config.yaml
num_hidden_layers: 10
hidden_size: 96
num_attention_heads: 3
num_key_value_heads: 3
head_dim: 32
intermediate_size: 384
vocab_size: 6654
hidden_act: "squared_relu"
norm: "rmsnorm"
norm_place: "pre"
norm_eps: 1e-06
positions: "rope"
rope_theta: 1020.0
rope_fraction: 0.5
qk_norm: true
attn_scale: 0.378
bias: "none"
tie_word_embeddings: "early"
parallel_block: false
extras: ["local attention windows", "value embeddings", "hashed n-gram embeddings", "a smear gate", "an embedding shortcut", "weighted sums over earlier layers"]
init: "normal"
init_std_qkv: 0.121
init_std_o: 0.0271
init_std_up: 0.121
init_std_down: 0.0136
optimizer: "muon"
learning_rate: 0.00224
lr_mult_qkv: 0.7
lr_mult_o: 4.0
beta1: 0.95
lr_head: 0.0101
max_grad_norm: 1.0
warmup_steps: 48
schedule: "wsd"
decay_fraction: 1.0
decay_shape: "sqrt"
final_lr_fraction: 0.1
batch_tokens: 16384
max_seq_len: 1024
doc_mask: true
train_tokens: 92690000
max_steps: 5658
dataset: "wikipedia_en"
Each number is 50 + 15 x the weight over its row's rms, rounded and kept within 0 to 99. Layers, rows and columns count from 0. The size before them is the row's rms in percent of the matrix's.

# q: layer 7 attention query, 96x96, rms 0.0983, rows 0-36, columns 0-47
# k: layer 7 attention key, 96x96, rms 0.108, rows 0-36, columns 0-47
# v: layer 7 attention value, 96x96, rms 0.123, rows 0-31, columns 0-47
# o: layer 7 attention output (transposed), 96x96, rms 0.27, rows 0-31, columns 0-47
q0 023:53 67 34 27 67 31 44 24 65 58 42 30 75 51 35 84 44 30 61 31 54 38 76 76 74 65 52 60 43 59 31 64 55 67 71 59 44 48 42 55 51 54 35 44 49 64 59 55
k0 041:29 23 50 39 39 45 21 31 20 68 80 53 55 53 83 50 51 71 41 77 28 45 66 18 44 33 61 27 67 40 52 53 46 50 49 56 51 74 50 53 47 36 75 51 49 45 65 47
q1 027:44 61 74 39 73 41 45 44 41 65 53 24 56 51 56 55 49 37 45 51 75 51 60 59 50 63 41 64 61 59 47 38 41 33 43 52 63 44 54 50 73 82 73 39 51 76 62 48
k1 065:43 82 62 55 77 63 33 60 54 57 51 67 60 74 34 49 51 76 42 63 34 87 42 65 60 44 36 20 36 27 10 53 59 50 55 58 65 46 33 60 68 70 37 72 38 55 38 56
q2 044:43 60 54 95 43 74 75 52 43 69 32 60 16 43 42 68 70 62 52 31 66 42 48 38 76 10 43 33 50 43 38 39 50 35 57 55 66 60 18 20 40 66 59 58 45 72 44 32
k2 065:44 28 44 66 14 57 62 32 70 30 38 51 46 38 68 62 36 44 77 38 49 47 67 61 43 52 58 51 74 67 63 45 54 55 26 30 48 52 56 50 59 43 56 39 37 49 41 50
q3 068:45 62 58 49 62 64 69 37 46 71 42 65 46 19 52 84 67 59 69 41 60 30 49 59 59 15 63 51 43 58 62 72 32 30 60 55 65 70 47 41 50 74 85 59 45 80 77 28
k3 061:79 49 64 81 29 63 69 25 60 57 33 61 34 78 52 59 25 49 65 33 45 42 66 38 31 28 38 40 64 41 80 39 54 58 23 37 53 51 54 47 69 52 27 48 39 44 44 44
q4 052:51 57 39 39 44 80 80 34 54 59 45 53 40 59 52 85 65 70 57 49 28 37 45 37 63 30 57 44 49 52 62 49 49 51 59 27 68 72 35 31 49 57 61 49 36 50 59 49
k4 049:55 34 59 46 44 13 37 46 37 69 58 49 39 44 48 42 58 65 62 61 46 82 61 10 26 47 54 54 38 49 47 56 59 69 31 58 66 46 46 61 72 76 47 49 48 41 62 65
q5 061:65 47 55 64 34 48 36 75 58 38 48 54 67 45 41 14 12 33 52 85 52 66 42 51 17 52 45 52 42 57 58 46 46 79 64 49 37 44 38 48 45 31 25 44 55 54 25 61
k5 056:47 52 44 56 30 76 54 62 56 44 24 74 59 65 42 47 44 27 49 69 49 63 43 55 52 82 71 34 62 57 49 14 51 26 75 55 42 53 62 55 52 23 44 65 44 70 27 28
q6 085:44 25 41 48 44 35 38 67 33 48 55 42 62 55 30 34 26 84 58 33 34 54 37 45 39 70 65 39 50 43 65 46 33 51 61 37 28 47 66 74 58 37 33 52 42 45 43 41
k6 090:50 40 48 37 45 38 57 43 63 52 33 39 62 50 45 46 56 41 59 35 70 22 45 48 41 28 62 45 28 56 55 56 37 73 79 76 65 51 52 69 64 71 35 68 38 34 64 39
q7 110:56 44 73 34 60 37 37 40 38 33 45 63 44 71 64 32 48 55 31 42 64 41 48 77 66 47 37 45 62 42 47 56 56 56 54 54 69 43 69 46 67 41 44 74 20 46 53 61
k7 113:40 63 66 38 45 54 67 57 51 57 38 70 54 28 86 44 73 48 27 27 36 47 60 42 33 64 38 48 58 40 29 48 71 49 46 51 47 61 63 12 65 45 63 48 32 51 54 65
q8 018:34 56 52 43 62 29 52 47 49 73 47 40 45 55 35 36 50 63 53 15 56 49 70 49 79 44 47 39 35 41 51 53 44 58 49 71 69 24 39 33 39 73 49 40 41 45 50 35
k8 065:44 62 45 54 55 48 47 58 20 61 08 40 39 30 45 49 39 38 32 73 70 43 16 71 48 44 50 65 63 46 56 34 31 43 75 45 01 76 56 64 60 15 45 52 53 68 61 48
q9 027:62 82 57 56 74 59 75 32 60 59 24 71 41 54 35 61 50 40 47 24 67 48 49 42 53 30 46 35 68 71 40 41 56 25 50 54 77 57 60 24 55 76 64 37 42 82 48 44
k9 059:50 42 62 70 44 65 45 60 58 58 48 70 42 43 83 43 38 50 68 50 35 62 19 39 64 40 54 50 49 48 48 64 60 54 13 24 48 42 37 47 30 87 30 56 56 31 27 29
q10 039:51 28 29 62 28 57 48 48 35 31 40 44 39 44 60 14 49 49 49 49 27 57 46 47 46 32 34 48 65 36 17 36 62 78 63 40 49 56 36 70 42 15 17 64 55 23 36 38
k10 057:53 46 44 36 41 36 46 67 58 46 64 55 41 56 42 56 34 67 65 56 80 27 60 50 79 54 29 65 29 47 31 38 32 48 41 77 53 37 32 42 44 56 73 52 65 51 61 50
q11 049:56 53 23 66 31 53 26 73 54 41 53 45 52 47 39 25 47 60 44 63 51 36 34 48 50 54 43 47 59 35 22 38 56 54 64 37 43 67 58 53 41 13 33 31 64 36 54 51
k11 054:51 58 66 21 69 13 34 59 34 47 63 56 69 41 59 47 40 45 71 58 57 42 41 42 37 45 48 76 38 39 41 79 42 45 35 88 48 21 37 64 52 60 60 42 49 37 60 49
q12 056:63 35 44 42 31 41 35 86 61 39 48 54 59 49 58 26 42 45 50 70 63 59 43 68 35 78 74 56 67 43 37 55 65 60 36 36 48 45 48 59 53 73 35 29 39 40 39 63
k12 061:29 58 53 37 69 77 40 57 20 41 46 68 64 31 48 42 69 51 09 62 66 60 06 51 47 75 53 29 67 48 31 49 54 27 67 60 56 52 75 42 56 42 68 50 38 65 36 43
q13 068:30 63 64 57 87 66 68 24 46 62 57 47 46 45 52 44 31 39 77 22 50 46 59 48 70 48 52 47 43 78 50 52 23 46 42 64 55 50 50 40 59 63 70 77 63 67 49 40
k13 058:72 58 68 73 37 40 64 29 57 53 39 47 35 59 47 53 35 38 77 38 39 23 52 53 39 00 50 57 42 40 88 69 61 64 47 49 35 46 31 60 47 32 22 35 56 37 64 48
q14 096:50 57 48 48 57 36 44 58 43 41 48 49 36 34 56 64 70 62 48 31 57 55 70 56 52 23 29 43 32 28 21 57 40 45 23 35 60 53 41 48 46 33 89 45 57 52 52 39
k14 062:28 21 63 75 46 15 44 54 55 49 41 29 43 58 31 46 41 71 53 56 99 34 39 40 72 72 47 41 49 60 66 70 64 62 37 45 49 40 34 53 44 45 40 34 52 53 57 37
q15 119:35 15 24 36 39 75 63 35 52 65 66 53 36 41 58 39 59 32 53 29 73 84 73 62 75 57 27 59 50 53 62 64 27 57 50 49 70 56 49 55 24 53 54 59 82 33 26 40
k15 114:57 47 35 35 35 45 54 38 53 35 68 47 41 35 20 27 40 48 33 41 23 45 58 62 27 29 71 47 56 51 60 69 63 46 29 76 76 58 61 48 56 64 70 50 65 36 38 48
q16 126:57 43 49 22 88 62 64 49 48 50 45 56 22 36 41 47 44 58 64 34 33 78 60 52 62 35 52 59 42 46 65 56 37 54 48 38 51 43 51 18 71 63 45 25 67 71 35 44
k16 122:47 50 50 22 57 68 54 65 51 37 68 86 43 42 50 41 41 48 69 43 35 56 68 33 69 40 66 68 63 31 50 62 43 91 48 64 42 52 20 42 87 40 47 41 60 70 26 46
q17 127:53 34 84 40 94 61 39 53 66 31 41 81 28 57 49 28 35 51 55 74 53 57 58 30 42 50 49 78 22 36 37 44 63 21 55 52 46 43 57 58 38 64 43 77 60 57 71 42
k17 128:53 40 76 57 54 44 64 43 61 58 57 73 72 44 50 65 46 60 54 55 67 50 78 45 67 40 54 27 30 33 34 82 57 37 53 61 34 55 50 46 61 61 44 78 51 41 66 77
q18 116:28 62 39 49 26 45 58 41 48 79 67 37 50 54 76 21 55 66 81 54 49 35 37 32 46 47 18 43 70 64 46 42 50 44 36 38 55 58 23 38 66 81 44 56 59 55 78 36
k18 124:56 59 24 56 61 54 59 50 58 27 62 19 66 58 53 40 59 48 44 62 59 43 42 58 36 63 76 73 23 62 47 17 74 61 28 37 32 63 44 31 68 52 35 49 53 50 54 32
q19 129:50 55 62 54 70 62 40 38 34 44 71 31 77 58 80 36 57 64 45 27 63 35 50 57 52 56 50 77 54 25 65 24 33 32 61 63 49 52 00 63 48 29 60 46 34 67 30 42
k19 132:74 36 52 38 27 33 54 58 58 51 64 60 69 62 59 34 61 48 37 54 33 40 54 43 36 38 48 43 59 38 54 12 37 34 74 56 51 60 36 36 38 42 54 10 50 15 49 40
q20 130:34 64 47 66 55 44 65 44 45 39 61 84 24 71 69 65 52 69 63 65 35 58 43 73 42 59 45 44 65 51 52 53 48 79 66 56 39 43 46 58 55 45 78 76 63 41 46 48
k20 125:70 60 43 52 52 35 82 69 33 37 78 66 56 45 69 58 46 35 47 46 37 40 15 28 94 61 38 37 36 64 74 46 40 69 53 45 25 53 47 82 48 64 67 46 61 54 46 53
q21 128:65 63 78 28 30 59 43 65 27 56 47 28 34 36 50 32 71 56 79 10 46 64 41 62 66 30 67 39 46 41 44 39 82 49 65 37 61 60 46 26 53 35 50 55 94 40 49 49
k21 137:35 69 52 46 51 47 35 61 43 20 45 39 75 41 54 43 53 45 44 49 44 37 69 34 66 49 43 71 44 42 63 64 62 46 53 68 48 39 55 44 44 47 53 44 70 52 51 51
q22 133:62 52 27 45 34 67 39 60 27 62 61 48 36 51 61 19 46 22 53 67 49 70 68 45 50 31 27 44 49 71 70 36 46 43 73 51 59 44 75 46 31 28 31 60 40 62 81 49
k22 130:34 50 49 55 56 14 23 40 38 30 54 64 75 48 30 21 58 30 53 65 48 54 67 82 57 31 28 49 24 42 64 57 51 44 56 05 36 63 47 43 53 40 62 22 68 74 67 58
q23 125:36 39 39 49 73 51 59 69 53 27 51 31 49 12 48 52 65 50 34 63 39 71 38 42 74 47 44 12 69 01 52 54 62 73 42 55 50 54 52 59 12 52 46 51 63 51 57 37
k23 135:63 35 40 56 38 55 58 35 53 50 66 73 41 65 35 60 43 42 67 79 57 45 34 62 90 32 47 56 69 21 37 52 52 48 43 59 59 83 68 45 61 41 42 44 53 67 17 47
q24 123:34 58 63 38 29 66 63 53 51 72 56 77 65 35 38 45 41 54 54 77 64 47 37 22 22 62 53 47 56 46 30 29 53 45 65 35 73 33 34 40 15 71 64 53 75 51 51 68
k24 132:58 55 29 51 70 69 52 63 63 29 65 43 42 45 64 21 56 56 71 57 61 42 26 40 70 44 62 28 33 99 27 35 68 48 51 31 42 61 60 56 28 47 49 48 42 75 60 64
q25 115:46 64 73 58 55 69 40 44 43 39 58 53 46 40 20 43 43 43 46 56 48 37 79 53 55 75 59 40 41 59 62 05 49 76 26 51 04 58 74 47 28 62 46 55 55 47 34 38
k25 127:49 47 70 60 50 59 34 29 27 29 74 37 72 56 52 71 61 55 52 67 46 60 44 27 45 40 54 80 51 70 47 23 36 72 37 42 43 58 52 43 24 70 59 30 46 44 58 33
q26 128:57 50 35 30 41 37 78 53 34 54 64 41 57 40 50 28 65 44 67 48 66 51 68 53 55 30 47 29 52 54 59 57 24 38 36 75 32 37 57 23 32 32 44 76 36 68 31 72
k26 124:32 49 49 54 53 28 49 44 60 40 61 40 38 69 66 51 16 25 49 35 48 66 42 30 34 43 31 58 33 42 46 43 40 51 67 62 57 64 54 24 68 64 58 37 43 52 56 52
q27 128:65 66 65 38 32 44 86 49 39 40 55 30 55 30 47 55 41 51 74 59 60 71 66 47 67 53 46 42 54 37 45 44 53 76 53 54 44 32 34 40 52 54 26 65 35 31 75 36
k27 137:78 42 16 55 58 57 69 10 31 46 37 46 73 52 55 54 25 47 54 50 53 55 61 45 63 76 63 47 32 53 34 47 50 50 35 42 40 44 51 45 51 75 75 51 59 34 54 55
q28 129:50 31 49 48 44 48 48 72 55 49 48 55 76 47 52 46 34 59 65 36 53 66 15 39 60 14 39 57 59 72 62 57 75 49 53 41 57 33 68 55 48 46 73 49 79 65 25 59
k28 134:37 54 63 55 53 43 63 39 49 33 64 57 27 43 40 43 38 49 66 59 28 12 24 57 61 48 44 39 50 54 43 43 36 37 63 52 53 35 37 50 37 63 22 41 65 71 53 63
q29 129:69 58 44 27 82 48 73 63 64 65 46 61 43 43 54 57 26 34 52 42 57 56 67 50 64 35 70 58 45 66 44 56 43 36 46 54 68 59 16 55 18 33 45 16 14 29 67 62
k29 123:28 69 47 19 22 43 71 51 68 54 55 34 38 51 49 48 45 29 40 80 41 63 43 50 55 45 42 64 58 22 42 71 57 33 52 22 44 45 52 55 46 63 54 38 35 30 27 66
q30 128:63 44 31 39 51 64 38 37 43 83 74 51 37 56 33 64 49 42 64 64 80 34 71 33 59 70 45 44 70 49 56 24 50 59 52 45 42 40 58 37 69 46 61 24 48 46 39 49
k30 131:46 41 51 51 86 26 34 32 61 57 61 38 38 45 43 59 47 23 78 57 30 38 43 62 50 45 56 03 32 50 48 38 49 84 51 49 69 31 45 44 66 69 59 34 35 57 39 42
q31 128:27 47 61 45 67 63 31 36 38 57 37 47 74 55 55 59 45 34 51 67 51 34 39 34 52 15 61 35 36 57 53 53 45 40 45 30 68 35 62 70 72 42 35 44 73 23 28 51
k31 125:38 38 62 32 41 51 55 43 39 37 39 47 74 40 29 66 63 52 75 47 55 63 34 62 29 61 34 50 38 39 66 65 62 56 37 68 64 84 53 77 60 53 39 66 44 54 41 27
v0 107:44 44 30 67 45 67 56 22 44 39 54 62 88 66 56 14 51 45 60 54 31 61 30 31 49 69 33 49 41 64 52 47 15 31 41 73 65 46 37 31 18 60 77 20 27 69 33 50
o0 103:32 45 51 59 48 48 43 39 83 33 16 62 46 35 57 66 39 43 56 37 26 54 40 52 66 74 79 62 41 35 61 54 42 41 57 44 55 37 47 46 42 73 68 55 44 71 71 36
v1 117:43 42 31 67 66 63 40 32 47 28 53 55 13 75 38 49 24 31 29 51 62 41 39 58 59 40 53 66 59 48 45 59 46 41 63 32 81 63 46 40 52 43 69 27 35 26 40 51
o1 102:10 35 72 32 47 28 74 74 74 26 58 74 31 48 57 45 44 54 49 51 49 47 72 55 47 75 40 60 65 32 35 51 68 45 44 49 50 44 32 52 66 16 33 56 69 64 49 29
v2 108:55 53 54 49 80 26 45 48 62 31 54 73 69 68 42 71 31 81 30 44 55 48 36 44 65 46 42 73 60 33 49 60 45 67 63 55 42 58 51 46 54 39 66 65 47 33 19 47
o2 099:22 46 37 60 70 53 35 74 50 41 15 69 51 54 48 61 57 55 51 61 60 44 16 20 24 49 64 83 63 62 40 48 47 45 53 28 52 52 55 56 40 32 36 55 60 69 39 71
v3 110:30 78 53 57 55 52 30 53 62 82 76 48 73 54 63 51 38 71 46 45 33 52 35 44 56 43 65 65 55 43 38 46 48 44 58 42 20 49 27 52 46 46 41 47 26 23 54 46
o3 094:40 42 56 08 29 68 29 63 57 68 68 44 58 40 50 49 59 54 56 68 45 52 35 43 49 37 46 23 64 34 42 36 53 23 61 43 51 32 40 41 61 54 64 59 63 71 36 48
v4 107:57 55 87 32 54 48 52 40 53 52 65 59 65 44 27 21 55 69 77 55 46 46 45 59 63 77 43 71 30 46 40 44 18 35 28 67 51 41 53 55 56 53 44 68 45 59 47 56
o4 101:68 37 66 64 51 34 52 48 39 36 30 70 58 97 56 38 51 66 83 50 27 55 48 50 31 53 42 32 41 60 32 66 28 65 59 52 66 43 66 39 66 35 46 68 41 45 49 51
v5 110:64 54 45 69 43 42 28 48 62 56 58 72 18 93 49 52 62 48 58 50 35 49 74 35 38 82 44 55 74 60 60 58 23 63 37 26 56 52 55 36 62 72 52 24 52 73 61 62
o5 101:63 39 65 38 49 61 40 49 52 75 36 51 55 55 45 57 53 88 52 48 46 22 78 31 66 67 51 68 75 39 21 64 44 15 59 43 56 37 83 37 65 55 42 61 29 35 22 47
v6 106:88 45 50 24 76 36 37 54 25 38 68 47 44 50 64 29 78 51 51 52 73 82 69 51 26 59 65 42 54 47 64 54 48 53 47 60 52 54 63 67 36 22 55 61 24 56 52 47
o6 109:75 65 43 40 75 70 72 40 86 35 64 70 19 55 58 58 52 49 33 69 60 63 33 36 49 66 40 40 59 64 53 47 44 49 34 43 58 38 70 37 39 51 55 42 33 49 33 68
v7 101:75 58 35 52 33 48 67 36 36 41 37 53 34 50 54 47 79 39 37 82 47 41 74 23 19 73 38 27 74 40 32 62 41 56 46 37 51 40 42 58 41 58 45 73 34 41 65 48
o7 096:26 34 68 62 39 68 35 35 75 60 87 44 28 44 50 51 55 47 45 45 18 44 52 40 36 57 42 48 38 56 41 48 44 59 38 83 52 51 27 61 59 54 40 78 52 61 70 54
v8 108:33 37 41 21 61 37 59 67 35 40 45 51 64 23 49 53 71 55 36 43 72 51 78 31 53 39 45 36 44 38 73 68 68 60 60 25 54 33 42 46 31 69 26 48 27 60 72 59
o8 100:40 66 34 51 64 45 54 41 36 38 14 77 63 38 18 49 56 19 46 54 68 15 52 30 50 26 33 23 37 57 35 46 53 54 14 60 70 46 49 40 38 54 38 61 56 66 52 46
v9 098:39 71 43 71 57 61 44 56 57 61 56 31 55 32 74 51 43 57 41 54 42 31 51 37 35 41 63 25 52 26 40 37 54 72 70 51 50 53 00 77 33 61 47 65 47 52 48 36
o9 103:41 74 55 64 81 61 40 45 59 44 42 45 44 58 62 32 64 36 65 73 49 38 81 46 43 55 76 33 54 38 60 49 65 67 77 09 24 63 54 54 59 34 45 55 42 52 63 38
v10 116:42 63 64 46 50 56 41 51 51 62 60 79 43 69 64 79 48 60 65 54 94 26 69 58 35 29 42 43 56 53 55 43 64 59 59 30 30 52 28 49 63 58 70 57 66 58 41 33
o10 101:20 52 41 26 46 50 43 58 77 57 30 77 30 45 53 45 55 39 55 25 43 46 23 74 64 51 40 71 55 55 51 50 43 61 80 70 42 54 69 33 40 33 30 51 44 62 72 28
v11 085:30 62 27 63 27 29 39 43 62 46 41 75 26 70 59 46 64 29 77 63 57 51 46 42 36 48 64 77 40 44 80 62 44 78 44 43 46 73 54 43 50 76 51 64 52 52 77 39
o11 111:58 58 64 50 36 36 18 58 64 40 62 73 34 49 99 39 42 49 48 38 43 49 67 47 44 69 45 33 41 64 63 46 61 23 61 58 46 36 58 41 59 46 80 65 36 31 60 58
v12 122:28 65 44 60 15 36 48 25 29 52 71 41 53 69 49 33 47 45 61 36 30 14 25 70 61 41 49 72 43 18 54 51 34 40 48 40 39 59 56 23 50 53 72 46 55 68 54 51
o12 104:58 39 42 31 32 47 32 12 83 24 49 42 57 52 64 52 40 57 65 50 69 49 30 40 49 22 37 49 54 44 45 33 51 43 55 27 46 49 42 57 35 52 44 37 44 34 36 46
v13 085:53 22 28 57 58 74 57 35 64 51 56 48 56 71 56 42 67 35 26 73 51 60 48 30 49 67 71 47 35 36 37 68 35 53 25 43 53 75 67 43 44 34 55 49 64 48 29 83
o13 118:60 45 35 73 37 59 67 44 52 51 44 23 29 66 59 75 44 63 36 55 48 26 60 56 44 62 51 15 39 60 32 44 61 37 60 46 33 45 44 41 43 42 39 65 70 58 75 50
v14 105:66 41 50 47 42 58 41 52 48 68 53 61 68 34 65 52 25 34 52 60 76 44 48 16 21 21 59 41 57 65 64 63 53 47 55 36 56 66 55 71 37 65 42 66 31 43 61 48
o14 101:54 46 70 55 36 29 53 61 61 77 45 31 54 63 41 67 33 56 58 54 73 54 54 88 25 67 42 54 57 51 57 43 53 57 60 57 62 64 51 44 75 57 49 59 48 31 37 29
v15 120:41 52 50 53 46 55 66 72 62 77 72 10 46 48 51 50 29 60 53 30 64 51 23 47 74 53 46 65 61 61 67 55 30 44 48 67 51 58 27 54 56 10 31 38 42 40 44 46
o15 108:62 42 48 52 46 37 28 42 26 52 58 26 64 52 41 50 27 41 50 40 73 41 52 47 30 77 38 60 51 38 37 65 41 45 45 42 52 54 39 54 33 42 75 79 11 48 67 39
v16 116:49 40 20 35 52 65 27 46 31 55 77 63 64 55 58 40 59 50 12 40 75 62 71 30 69 58 18 65 57 30 41 47 64 36 64 35 51 62 70 47 44 42 32 47 45 77 55 47
o16 093:62 19 29 09 66 36 52 45 37 41 78 67 47 46 57 48 73 51 82 39 52 48 47 39 53 65 60 64 49 69 35 63 31 41 56 47 46 58 53 47 44 54 58 66 33 38 41 48
v17 109:56 53 54 46 36 74 37 43 29 56 32 28 43 53 44 37 70 71 63 23 32 53 20 59 68 56 33 16 29 39 49 54 65 48 11 72 59 40 57 38 49 56 70 41 95 63 25 67
o17 110:28 62 54 77 31 75 57 43 43 54 60 31 71 65 39 32 51 38 79 36 36 55 30 52 48 84 32 70 39 71 31 47 41 34 34 38 43 32 53 36 69 35 63 20 56 71 66 43
v18 109:67 55 29 55 67 68 58 62 40 62 65 42 56 58 44 28 33 39 12 77 53 45 46 54 43 61 47 28 36 57 56 45 54 52 48 37 32 77 68 33 40 66 54 72 71 47 42 40
o18 103:59 76 33 42 36 57 42 38 53 59 51 28 51 48 47 56 47 47 71 66 39 64 64 46 61 54 06 29 65 64 67 54 46 39 35 33 23 56 65 35 34 38 65 45 78 56 38 77
v19 110:51 44 41 19 29 20 65 38 52 51 45 41 45 53 34 48 79 51 52 29 47 43 55 63 61 76 51 54 60 51 42 76 55 57 20 42 54 47 59 38 50 39 68 41 44 45 30 49
o19 093:56 50 29 65 41 68 39 60 32 11 53 35 56 56 42 47 50 61 58 57 50 49 54 61 54 78 33 42 47 35 71 45 45 49 50 54 43 25 56 59 65 51 53 39 57 76 61 58
v20 099:41 36 30 48 50 52 52 48 57 67 61 37 76 79 63 39 44 36 36 67 42 46 47 45 57 53 53 79 49 80 54 69 38 28 28 27 55 59 68 57 66 47 43 51 53 41 22 56
o20 111:53 36 63 54 50 51 72 42 62 46 55 26 58 67 60 57 49 20 48 68 33 50 44 49 61 38 80 55 57 66 39 78 31 58 32 42 36 75 71 80 39 51 30 44 47 60 59 33
v21 111:51 56 60 63 40 37 13 35 51 41 49 99 45 79 58 40 39 53 69 42 44 33 61 57 31 76 53 45 45 44 45 41 27 41 47 60 57 58 56 55 52 78 45 40 57 52 61 58
o21 103:23 49 24 29 76 63 66 58 44 80 48 48 43 41 29 47 01 57 52 65 62 37 40 71 65 54 79 47 10 55 65 56 51 53 39 53 59 43 45 44 42 67 30 50 64 55 80 54
v22 097:19 54 54 42 89 58 49 38 46 53 49 26 42 40 55 63 78 43 56 53 29 23 59 77 59 60 37 20 37 21 43 42 53 61 34 51 45 33 20 56 34 50 47 36 33 46 54 62
o22 099:41 26 62 56 63 23 25 66 57 62 40 66 74 61 44 40 70 78 08 40 61 74 68 53 51 52 42 51 73 70 57 67 24 63 56 58 42 37 62 48 28 50 60 53 54 26 58 49
v23 116:46 46 36 53 42 34 80 47 37 30 68 17 65 48 22 61 74 69 61 50 58 47 54 64 58 49 73 57 42 42 50 53 53 50 53 79 64 45 37 26 42 53 75 38 10 65 57 65
o23 106:61 32 49 28 33 25 39 60 67 44 65 45 46 33 41 33 63 57 48 50 40 36 56 77 56 39 71 49 40 75 52 74 33 43 50 45 40 43 54 52 36 72 35 29 40 47 59 68
v24 095:76 42 33 27 45 41 47 40 43 57 62 42 54 32 37 37 38 24 25 58 59 35 70 57 40 60 16 29 65 38 52 67 35 43 45 35 36 52 78 52 47 61 31 65 44 74 45 30
o24 098:42 71 59 49 46 52 41 15 25 32 52 28 43 37 36 83 51 57 54 69 50 54 52 45 24 55 62 75 48 52 75 65 70 54 39 50 41 17 61 39 46 67 29 58 42 44 48 35
v25 101:08 56 34 61 37 49 70 52 38 72 68 47 60 76 53 55 63 35 70 64 68 34 56 64 72 34 53 60 47 72 59 45 44 59 56 65 36 44 43 32 56 38 60 44 59 30 45 63
o25 107:36 38 53 38 59 32 62 57 50 42 65 21 74 37 52 52 50 40 39 45 44 40 53 72 24 59 36 33 32 59 46 19 41 62 35 47 54 34 32 64 67 48 44 53 65 46 46 64
v26 109:76 53 61 63 52 63 52 41 44 65 83 56 57 55 61 70 26 52 50 29 90 77 66 40 59 38 28 63 67 70 47 63 64 43 64 39 52 31 38 66 61 15 51 53 18 55 56 54
o26 105:53 53 47 55 34 58 49 47 54 53 68 37 74 56 30 67 41 42 59 33 48 76 32 17 55 27 38 58 82 49 56 46 55 60 50 50 75 27 41 30 57 44 36 46 65 54 72 51
v27 110:63 74 50 67 63 35 33 47 58 52 51 70 76 41 29 55 45 48 41 37 65 39 68 44 37 57 55 31 52 43 48 55 33 66 41 50 49 58 53 42 33 69 50 31 46 44 56 70
o27 096:60 33 46 64 39 52 43 76 50 44 67 61 84 43 63 61 82 62 48 69 73 71 32 37 42 59 63 18 61 56 58 29 30 49 47 34 60 52 78 80 60 49 34 25 68 44 66 27
v28 098:49 64 35 41 53 45 48 58 52 47 45 68 76 48 39 47 67 23 56 52 29 11 43 42 44 46 66 39 46 39 42 78 56 42 43 31 43 22 63 43 28 63 83 74 51 76 48 35
o28 104:47 53 34 35 85 26 45 76 38 56 67 41 73 58 28 66 16 57 37 70 24 56 59 39 52 27 32 41 34 34 39 68 44 43 23 33 29 57 34 55 45 12 58 66 13 58 56 55
v29 094:75 72 30 42 67 49 65 28 53 89 51 54 41 56 42 56 32 52 58 52 43 58 38 55 37 56 47 61 33 50 31 51 58 20 16 40 61 49 28 52 40 49 48 49 60 56 69 42
o29 097:63 29 33 32 37 17 16 38 49 40 31 40 60 54 63 56 28 41 72 53 52 81 33 82 27 56 52 62 66 57 39 46 61 66 33 30 59 57 21 71 34 60 35 40 72 45 44 63
v30 110:65 84 40 47 33 38 70 31 55 52 32 69 32 48 36 58 63 71 86 51 28 44 56 35 10 55 61 48 52 41 43 70 62 50 59 26 59 42 57 22 36 53 46 35 49 77 55 49
o30 093:70 56 61 45 69 51 72 53 32 70 49 61 58 42 51 53 48 67 35 27 46 63 54 64 22 52 50 43 38 59 30 65 34 49 54 41 54 23 56 28 57 50 51 51 85 57 43 21
v31 100:51 38 60 43 74 46 35 43 56 17 67 55 47 85 61 53 71 57 41 35 41 14 61 51 54 52 41 69 26 37 20 61 49 29 28 59 44 63 43 63 50 70 59 34 17 34 62 45
o31 093:87 34 25 72 48 67 76 70 43 53 18 71 48 46 60 60 75 64 58 46 50 54 42 41 21 57 36 33 48 37 61 42 46 52 42 79 42 58 32 74 60 28 61 36 20 36 58 47
q32 053:69 50 34 55 77 41 24 58 19 51 14 54 36 55 58 29 58 41 28 41 18 39 29 57 43 53 26 63 58 51 39 42 59 56 28 69 47 23 69 55 56 56 40 57 50 32 68 64
k32 043:35 69 57 58 49 85 58 25 59 44 59 55 68 64 81 52 20 56 85 59 74 46 72 62 69 33 58 27 57 58 34 66 53 61 61 57 42 60 55 50 66 58 47 48 49 56 58 35
q33 042:62 33 31 62 36 37 17 60 59 60 41 42 42 48 55 35 72 53 68 38 34 30 54 29 70 63 55 44 40 41 31 73 31 58 49 36 52 75 53 41 22 34 57 37 50 55 47 33
k33 057:33 48 71 52 36 44 54 47 13 37 52 48 69 72 16 85 57 65 32 65 47 67 72 55 59 60 49 41 69 70 81 38 71 35 46 64 47 54 55 54 63 66 46 53 50 48 58 81
q34 044:63 60 23 38 45 58 42 61 45 33 76 49 44 61 32 46 28 34 27 38 56 46 32 64 35 30 59 43 44 18 71 50 64 65 79 57 42 52 87 57 36 50 42 36 63 53 56 53
k34 058:35 55 65 49 59 46 38 32 53 57 23 59 45 50 46 63 63 80 67 50 50 46 70 28 74 77 30 46 66 84 50 42 24 36 34 31 61 38 49 47 72 37 54 52 30 35 49 39
q35 059:45 56 59 50 41 32 61 63 64 43 51 49 50 37 45 42 29 33 46 36 47 52 41 44 63 37 78 52 76 83 54 74 53 47 52 33 49 59 48 45 61 54 49 54 53 52 49 32
k35 058:32 41 51 66 63 32 29 32 01 59 45 49 54 64 31 45 48 50 44 36 46 51 49 47 54 63 78 43 84 63 61 27 37 26 26 41 36 47 42 34 40 32 38 52 46 36 63 67
q36 091:67 48 60 84 02 29 22 60 26 40 67 38 58 42 36 11 37 46 46 66 46 61 50 42 43 40 49 39 38 70 45 62 55 76 70 57 48 49 45 58 36 21 18 48 47 47 36 42
k36 065:29 46 37 43 28 28 45 59 23 35 56 58 59 23 80 70 59 56 65 76 62 39 63 31 51 59 70 69 57 47 52 75 59 25 64 76 58 32 66 48 36 30 55 43 54 41 43 45